config.yaml
n_head: 2
head_dim: 64
vocab_size: 8128
norm_place: "pre"
bias: "none"
init_std_down: 0.0
lr: 0.00108
warmup_steps: 474
final_lr_fraction: 0.0
train_tokens: 323600000
Each number is 200 + 20 x the weight over the matrix's rms, rounded and kept within 0 to 999. Layers, rows and columns count from 0.

# gate: layer 9 MLP gate, 448x160, rms 0.0827, rows 18-24, columns 0-159
# up: layer 9 MLP up, 448x160, rms 0.0858, rows 18-24, columns 0-159
# down: layer 9 MLP down (transposed), 448x160, rms 0.0757, rows 18-23, columns 0-159
gate18,216,191,196,195,222,241,192,233,199,209,193,195,229,229,220,208,207,200,215,179,199,217,206,189,182,220,207,182,213,221,220,202,219,214,247,236,230,192,222,188,181,172,217,211,195,195,203,196,220,180,192,195,163,220,193,155,206,163,223,203,206,173,192,173,205,195,210,196,194,219,208,219,208,205,186,205,212,243,200,182,200,212,212,219,189,177,173,230,207,222,229,202,172,213,191,201,227,196,198,189,228,223,165,179,193,201,199,189,205,228,179,200,203,175,234,210,199,185,199,205,183,193,187,227,171,166,234,208,203,208,182,234,194,180,220,196,169,210,199,194,195,198,178,227,234,220,205,224,207,218,194,191,229,213,219,202,177,206,209,166
up18,218,213,171,242,219,229,191,190,179,178,195,193,236,221,211,179,185,199,235,200,188,205,238,202,178,187,208,198,209,227,206,190,219,215,186,183,183,171,192,186,205,209,227,205,180,191,188,184,182,165,194,216,225,229,207,235,216,236,216,211,190,206,195,185,185,198,181,185,224,200,187,198,202,215,204,170,202,185,176,208,214,208,185,201,205,196,229,195,168,200,178,198,163,236,205,199,211,171,190,170,197,172,146,168,215,227,211,213,217,216,175,202,213,203,175,211,160,137,226,197,220,186,200,212,207,165,204,202,200,188,214,188,204,200,188,199,200,233,214,205,205,228,182,196,178,223,203,205,227,179,186,197,227,180,201,232,215,193,171,178
down18,208,218,221,221,224,186,245,227,205,227,206,201,205,214,173,182,192,235,185,192,229,209,209,197,209,210,194,203,179,192,206,206,192,191,185,230,187,208,205,185,221,215,204,187,209,202,212,230,214,187,178,197,188,184,151,187,207,235,227,225,205,219,199,186,184,191,207,186,171,175,247,225,228,181,217,189,190,207,194,202,245,183,209,205,198,179,198,199,202,181,201,192,187,176,214,213,185,209,198,182,196,173,218,203,182,190,201,188,197,209,204,213,183,211,241,181,184,228,183,230,247,191,208,216,219,227,188,214,191,224,190,211,229,239,209,185,219,188,173,219,192,192,226,151,191,222,203,170,222,204,195,224,175,217,222,171,196,185,204,230
gate19,177,186,203,221,195,205,220,166,201,188,184,190,200,200,222,222,206,211,244,202,202,219,225,218,175,184,228,190,213,198,193,262,182,187,213,223,188,184,187,221,198,213,186,213,195,199,204,231,217,209,240,187,207,182,156,169,206,195,185,185,157,191,213,178,205,244,185,188,169,206,171,209,188,149,168,212,204,192,226,186,214,198,214,221,164,190,196,188,202,179,191,191,200,187,198,188,182,209,175,238,202,231,204,191,195,193,216,205,195,236,234,166,184,183,197,151,163,215,216,213,173,206,204,197,226,208,184,207,209,210,205,195,182,169,193,216,187,206,182,217,228,228,178,226,178,209,243,198,211,225,235,164,208,170,217,197,208,180,192,184
up19,181,183,210,163,177,222,188,211,223,181,198,202,201,177,211,181,181,223,192,195,181,217,208,148,192,206,149,224,224,217,199,182,231,207,225,199,181,194,199,179,181,199,172,201,171,241,188,186,205,169,208,225,187,186,186,217,209,227,231,202,228,178,203,191,175,196,210,210,188,225,222,195,207,210,221,233,176,205,190,198,202,209,192,211,232,224,189,196,182,202,228,205,221,221,160,222,179,215,209,226,197,222,192,175,210,187,182,160,162,201,202,241,203,168,223,214,191,179,194,204,210,147,238,210,187,214,227,238,228,171,185,177,218,214,202,195,222,191,180,222,184,219,238,171,201,181,214,202,183,198,197,183,191,130,221,206,197,192,190,241
down19,219,222,215,233,207,223,191,191,233,176,190,193,166,193,184,240,198,180,217,206,235,249,194,204,208,193,204,203,190,217,203,216,189,209,196,212,187,206,164,177,196,193,213,213,220,171,154,183,186,210,244,199,181,207,192,144,205,213,189,218,192,190,197,203,189,199,185,200,182,195,225,171,221,213,190,210,198,205,196,214,176,201,202,186,149,217,197,202,225,210,181,205,186,198,151,241,190,191,208,189,199,230,159,206,209,196,217,222,200,205,166,179,229,187,217,173,173,244,187,217,176,217,151,191,203,206,215,192,207,213,166,234,189,210,224,166,225,199,228,214,177,173,212,220,189,215,221,197,217,208,187,192,235,226,209,210,185,208,213,200
gate20,185,191,185,210,205,190,211,207,171,239,241,190,245,198,191,207,230,194,249,200,201,196,173,192,225,205,218,177,198,246,207,201,188,211,173,191,146,193,194,205,213,226,186,209,199,195,222,189,209,206,185,157,171,229,182,191,203,196,170,178,191,190,207,203,211,231,171,192,184,221,212,196,193,219,196,181,190,182,191,195,222,206,202,181,198,222,200,216,196,161,219,201,211,220,195,187,174,180,171,191,200,205,197,202,201,214,180,191,187,204,213,225,229,207,180,223,208,183,213,182,197,223,201,206,208,182,252,211,199,236,196,184,225,188,147,211,182,195,206,212,166,203,202,215,205,229,182,199,181,237,206,206,204,171,196,199,186,198,210,162
up20,169,228,241,180,207,197,191,235,203,188,240,183,190,216,207,216,191,166,189,213,181,195,197,240,195,204,199,231,192,202,189,214,209,183,214,221,189,192,239,200,189,189,162,195,211,201,194,207,197,240,200,186,231,223,176,180,216,186,216,178,202,205,189,203,229,210,207,208,184,226,207,197,186,195,182,234,194,193,201,186,211,236,195,225,195,190,194,223,211,190,211,220,188,190,203,220,213,196,223,219,199,172,194,219,207,218,205,186,196,216,229,231,160,187,227,217,208,180,165,214,198,175,203,209,196,194,212,202,200,202,218,204,191,203,203,161,207,214,237,189,203,195,221,204,177,212,227,210,200,204,200,217,194,226,210,182,180,175,189,198
down20,210,199,199,230,200,199,201,224,200,179,185,190,230,186,215,173,226,197,191,205,203,198,213,176,192,212,200,191,206,242,195,206,229,191,203,203,219,204,162,184,175,219,223,204,187,219,192,179,192,189,224,213,219,171,188,215,210,225,232,196,208,187,202,194,207,191,189,183,196,159,202,221,175,212,176,156,228,199,224,176,198,197,204,171,184,232,179,180,198,187,222,189,233,202,207,214,204,206,210,214,177,187,167,183,200,185,182,216,229,200,159,183,233,168,181,187,152,229,196,201,174,203,234,199,185,222,219,204,194,185,208,193,229,204,182,210,200,179,204,207,174,184,181,201,197,189,180,197,218,225,187,200,184,194,201,207,211,224,214,175
gate21,204,208,199,213,199,216,195,228,189,191,193,194,209,220,213,219,175,192,184,202,182,197,229,184,225,184,234,211,222,176,219,217,209,226,204,249,200,197,215,160,224,212,215,189,198,169,176,186,194,202,186,211,178,228,180,211,200,230,223,199,183,195,210,183,194,200,199,190,213,191,216,171,174,182,215,176,209,242,183,199,189,184,240,174,180,191,219,207,186,228,193,220,197,222,204,195,219,203,192,247,245,234,174,197,170,183,171,195,195,184,182,189,182,217,213,201,227,181,193,174,201,174,202,231,187,227,178,209,217,189,165,165,216,218,184,267,200,213,206,206,167,205,197,204,212,222,201,217,199,217,196,221,214,230,199,173,204,207,196,183
up21,200,190,181,188,180,195,232,173,186,185,188,198,168,212,213,235,197,202,231,198,244,223,219,185,197,238,230,188,211,181,218,236,209,202,178,196,204,199,208,203,206,212,208,187,177,221,206,189,225,203,186,189,157,161,206,227,211,170,192,204,194,207,215,221,171,154,172,200,176,186,177,185,213,210,219,197,190,206,190,234,196,212,233,190,194,218,187,199,246,209,186,210,208,195,168,173,196,193,206,174,180,191,204,181,205,188,180,190,232,237,202,205,218,175,208,211,196,213,181,214,207,187,190,237,220,160,195,204,188,187,203,185,198,226,194,203,194,208,187,212,186,203,208,207,219,226,185,192,192,206,214,205,162,204,174,169,199,202,222,189
down21,186,217,167,206,212,209,183,213,176,211,200,203,202,183,196,158,207,214,182,201,240,184,170,208,203,189,152,159,188,226,207,203,189,183,168,188,234,225,234,196,249,188,179,198,198,197,193,188,196,208,177,189,211,200,205,213,207,186,205,205,256,194,190,189,238,211,229,220,226,203,197,210,208,232,193,216,199,213,182,172,199,205,198,228,235,202,207,233,187,204,187,204,171,199,220,177,207,188,208,205,181,178,218,197,217,205,201,213,174,199,179,190,181,231,197,199,208,174,219,201,181,220,195,158,168,203,203,204,190,190,193,225,186,208,196,215,214,169,208,203,169,195,212,221,180,229,215,178,182,185,228,183,201,166,240,183,190,193,219,242
gate22,169,190,180,192,218,211,186,191,167,197,238,163,187,217,184,202,200,207,229,231,170,190,188,204,232,196,207,203,209,195,219,206,235,218,186,225,226,196,215,196,203,205,199,204,186,197,206,212,193,237,207,168,196,198,208,184,198,181,169,170,223,210,200,209,210,207,175,193,236,188,193,211,167,188,221,199,172,216,211,190,218,222,203,193,197,214,211,198,195,162,205,195,193,218,222,184,206,245,192,181,185,226,183,216,178,184,206,215,190,228,254,191,231,190,181,150,160,181,213,171,188,216,177,220,193,195,209,161,203,216,217,223,204,214,207,190,190,189,209,203,222,204,216,231,213,220,190,181,186,217,166,195,217,210,213,194,187,177,201,198
up22,236,171,164,188,214,207,196,197,209,191,213,226,200,203,195,200,174,173,213,205,208,206,186,191,166,225,225,200,210,218,158,204,220,209,174,189,197,205,218,191,202,200,212,222,234,198,198,186,212,189,206,205,177,215,216,187,216,166,225,206,203,235,192,205,201,192,168,187,179,201,203,201,184,216,203,212,201,186,152,197,213,204,196,218,199,171,156,185,231,187,179,221,227,191,218,211,195,211,249,206,188,216,207,216,200,191,181,188,203,189,231,214,196,170,232,207,206,220,179,253,181,174,187,186,190,173,220,242,200,200,199,199,188,174,210,215,181,211,223,180,207,198,206,191,218,163,186,187,193,224,226,218,175,190,192,196,185,201,165,243
down22,194,200,232,195,169,176,195,173,214,216,185,224,220,172,200,203,213,163,168,190,230,224,171,180,245,180,196,196,194,177,232,205,181,184,223,193,205,196,175,190,212,203,214,163,218,210,199,231,198,209,185,177,206,203,187,204,220,225,198,196,158,197,168,212,209,199,178,174,198,194,193,202,214,163,173,171,184,192,185,176,194,184,223,216,208,189,212,204,161,224,210,172,197,189,180,224,191,179,187,175,201,232,169,212,235,193,250,184,187,191,210,166,213,195,184,196,205,182,187,239,219,203,236,192,212,185,200,180,192,213,200,214,210,192,229,222,190,213,191,216,163,188,201,189,174,189,182,164,167,206,197,179,194,242,178,179,169,197,238,226
gate23,202,214,243,197,186,201,157,201,195,194,164,230,201,206,241,204,201,191,179,197,174,162,186,224,196,193,233,175,192,178,188,218,218,190,202,223,205,144,206,181,176,206,191,209,195,223,190,235,250,211,218,200,203,218,168,191,196,195,166,224,224,185,194,138,201,204,217,176,201,154,205,208,253,227,223,208,207,146,218,143,216,223,187,208,211,182,202,175,194,193,203,190,188,214,182,211,245,168,214,172,158,196,210,190,210,193,179,213,194,174,218,228,215,220,217,212,193,242,165,160,223,169,190,160,181,164,220,201,180,234,178,214,194,186,192,183,199,204,156,190,198,188,230,189,192,180,195,195,188,191,238,166,181,203,189,191,196,195,199,194
up23,197,241,259,219,218,217,159,205,234,203,217,199,168,194,162,200,162,174,203,220,188,200,195,223,198,203,155,150,188,215,170,156,223,195,193,174,244,204,215,154,192,202,176,212,183,180,173,199,211,126,147,198,209,186,143,172,207,194,202,199,194,172,210,192,213,179,211,219,239,158,223,197,218,177,227,203,215,191,213,196,182,188,199,185,223,181,188,208,203,227,179,192,205,209,202,152,198,159,201,175,189,235,218,187,175,192,211,186,209,234,215,152,183,220,174,209,199,259,204,205,190,201,198,164,142,222,193,200,172,197,169,214,209,161,201,217,252,206,207,175,201,161,219,192,197,191,215,198,192,225,198,213,161,231,212,155,178,162,166,211
down23,213,213,232,201,222,187,219,179,187,221,204,189,196,256,144,177,213,198,233,240,203,180,205,198,205,174,180,192,223,190,192,188,203,216,200,219,198,172,193,171,267,235,219,200,216,231,211,174,160,197,214,210,219,208,208,212,194,184,231,172,231,183,181,197,206,241,148,224,216,194,202,216,202,251,234,184,196,211,201,174,174,141,180,185,182,224,214,234,187,181,234,214,170,178,207,200,195,192,209,188,223,173,195,220,205,158,200,176,196,165,162,199,198,202,176,213,192,167,179,223,175,204,212,197,178,188,181,201,237,220,206,164,183,216,176,171,178,217,175,196,196,199,208,188,207,210,266,200,193,193,185,236,224,192,155,194,184,201,202,215
gate24,165,210,186,212,165,200,233,213,207,224,192,178,200,173,193,206,204,197,225,164,198,179,209,198,212,203,170,191,198,200,198,210,185,196,210,209,208,208,205,234,208,187,187,193,185,177,188,191,203,219,214,173,212,201,179,167,205,196,170,174,221,199,221,199,198,188,156,198,159,181,195,173,224,189,233,183,193,185,233,181,230,233,185,200,188,190,176,231,229,195,230,206,211,184,196,216,210,189,181,212,204,182,185,203,219,206,181,212,167,200,179,214,207,167,167,176,218,216,167,177,176,193,197,207,180,176,211,200,213,274,201,195,199,213,180,179,199,220,184,217,210,164,214,213,207,223,224,210,190,175,177,217,203,162,208,205,165,223,215,181
up24,221,167,213,195,209,222,232,168,177,200,224,174,195,226,193,192,181,208,214,229,190,189,171,207,189,223,180,212,218,201,200,206,203,195,170,183,184,220,220,194,232,192,219,190,207,227,209,183,198,194,199,233,212,204,192,217,237,201,207,216,207,201,186,195,199,183,194,196,179,218,188,206,180,173,205,209,198,171,204,197,186,202,210,224,215,200,160,174,191,224,173,185,190,192,224,190,208,176,224,196,182,180,203,192,212,169,196,227,232,202,207,206,193,190,181,182,213,183,228,207,193,207,198,207,206,214,190,212,185,182,218,203,214,178,192,206,203,178,221,167,196,230,202,180,182,190,182,213,209,177,183,191,204,216,234,202,194,188,193,222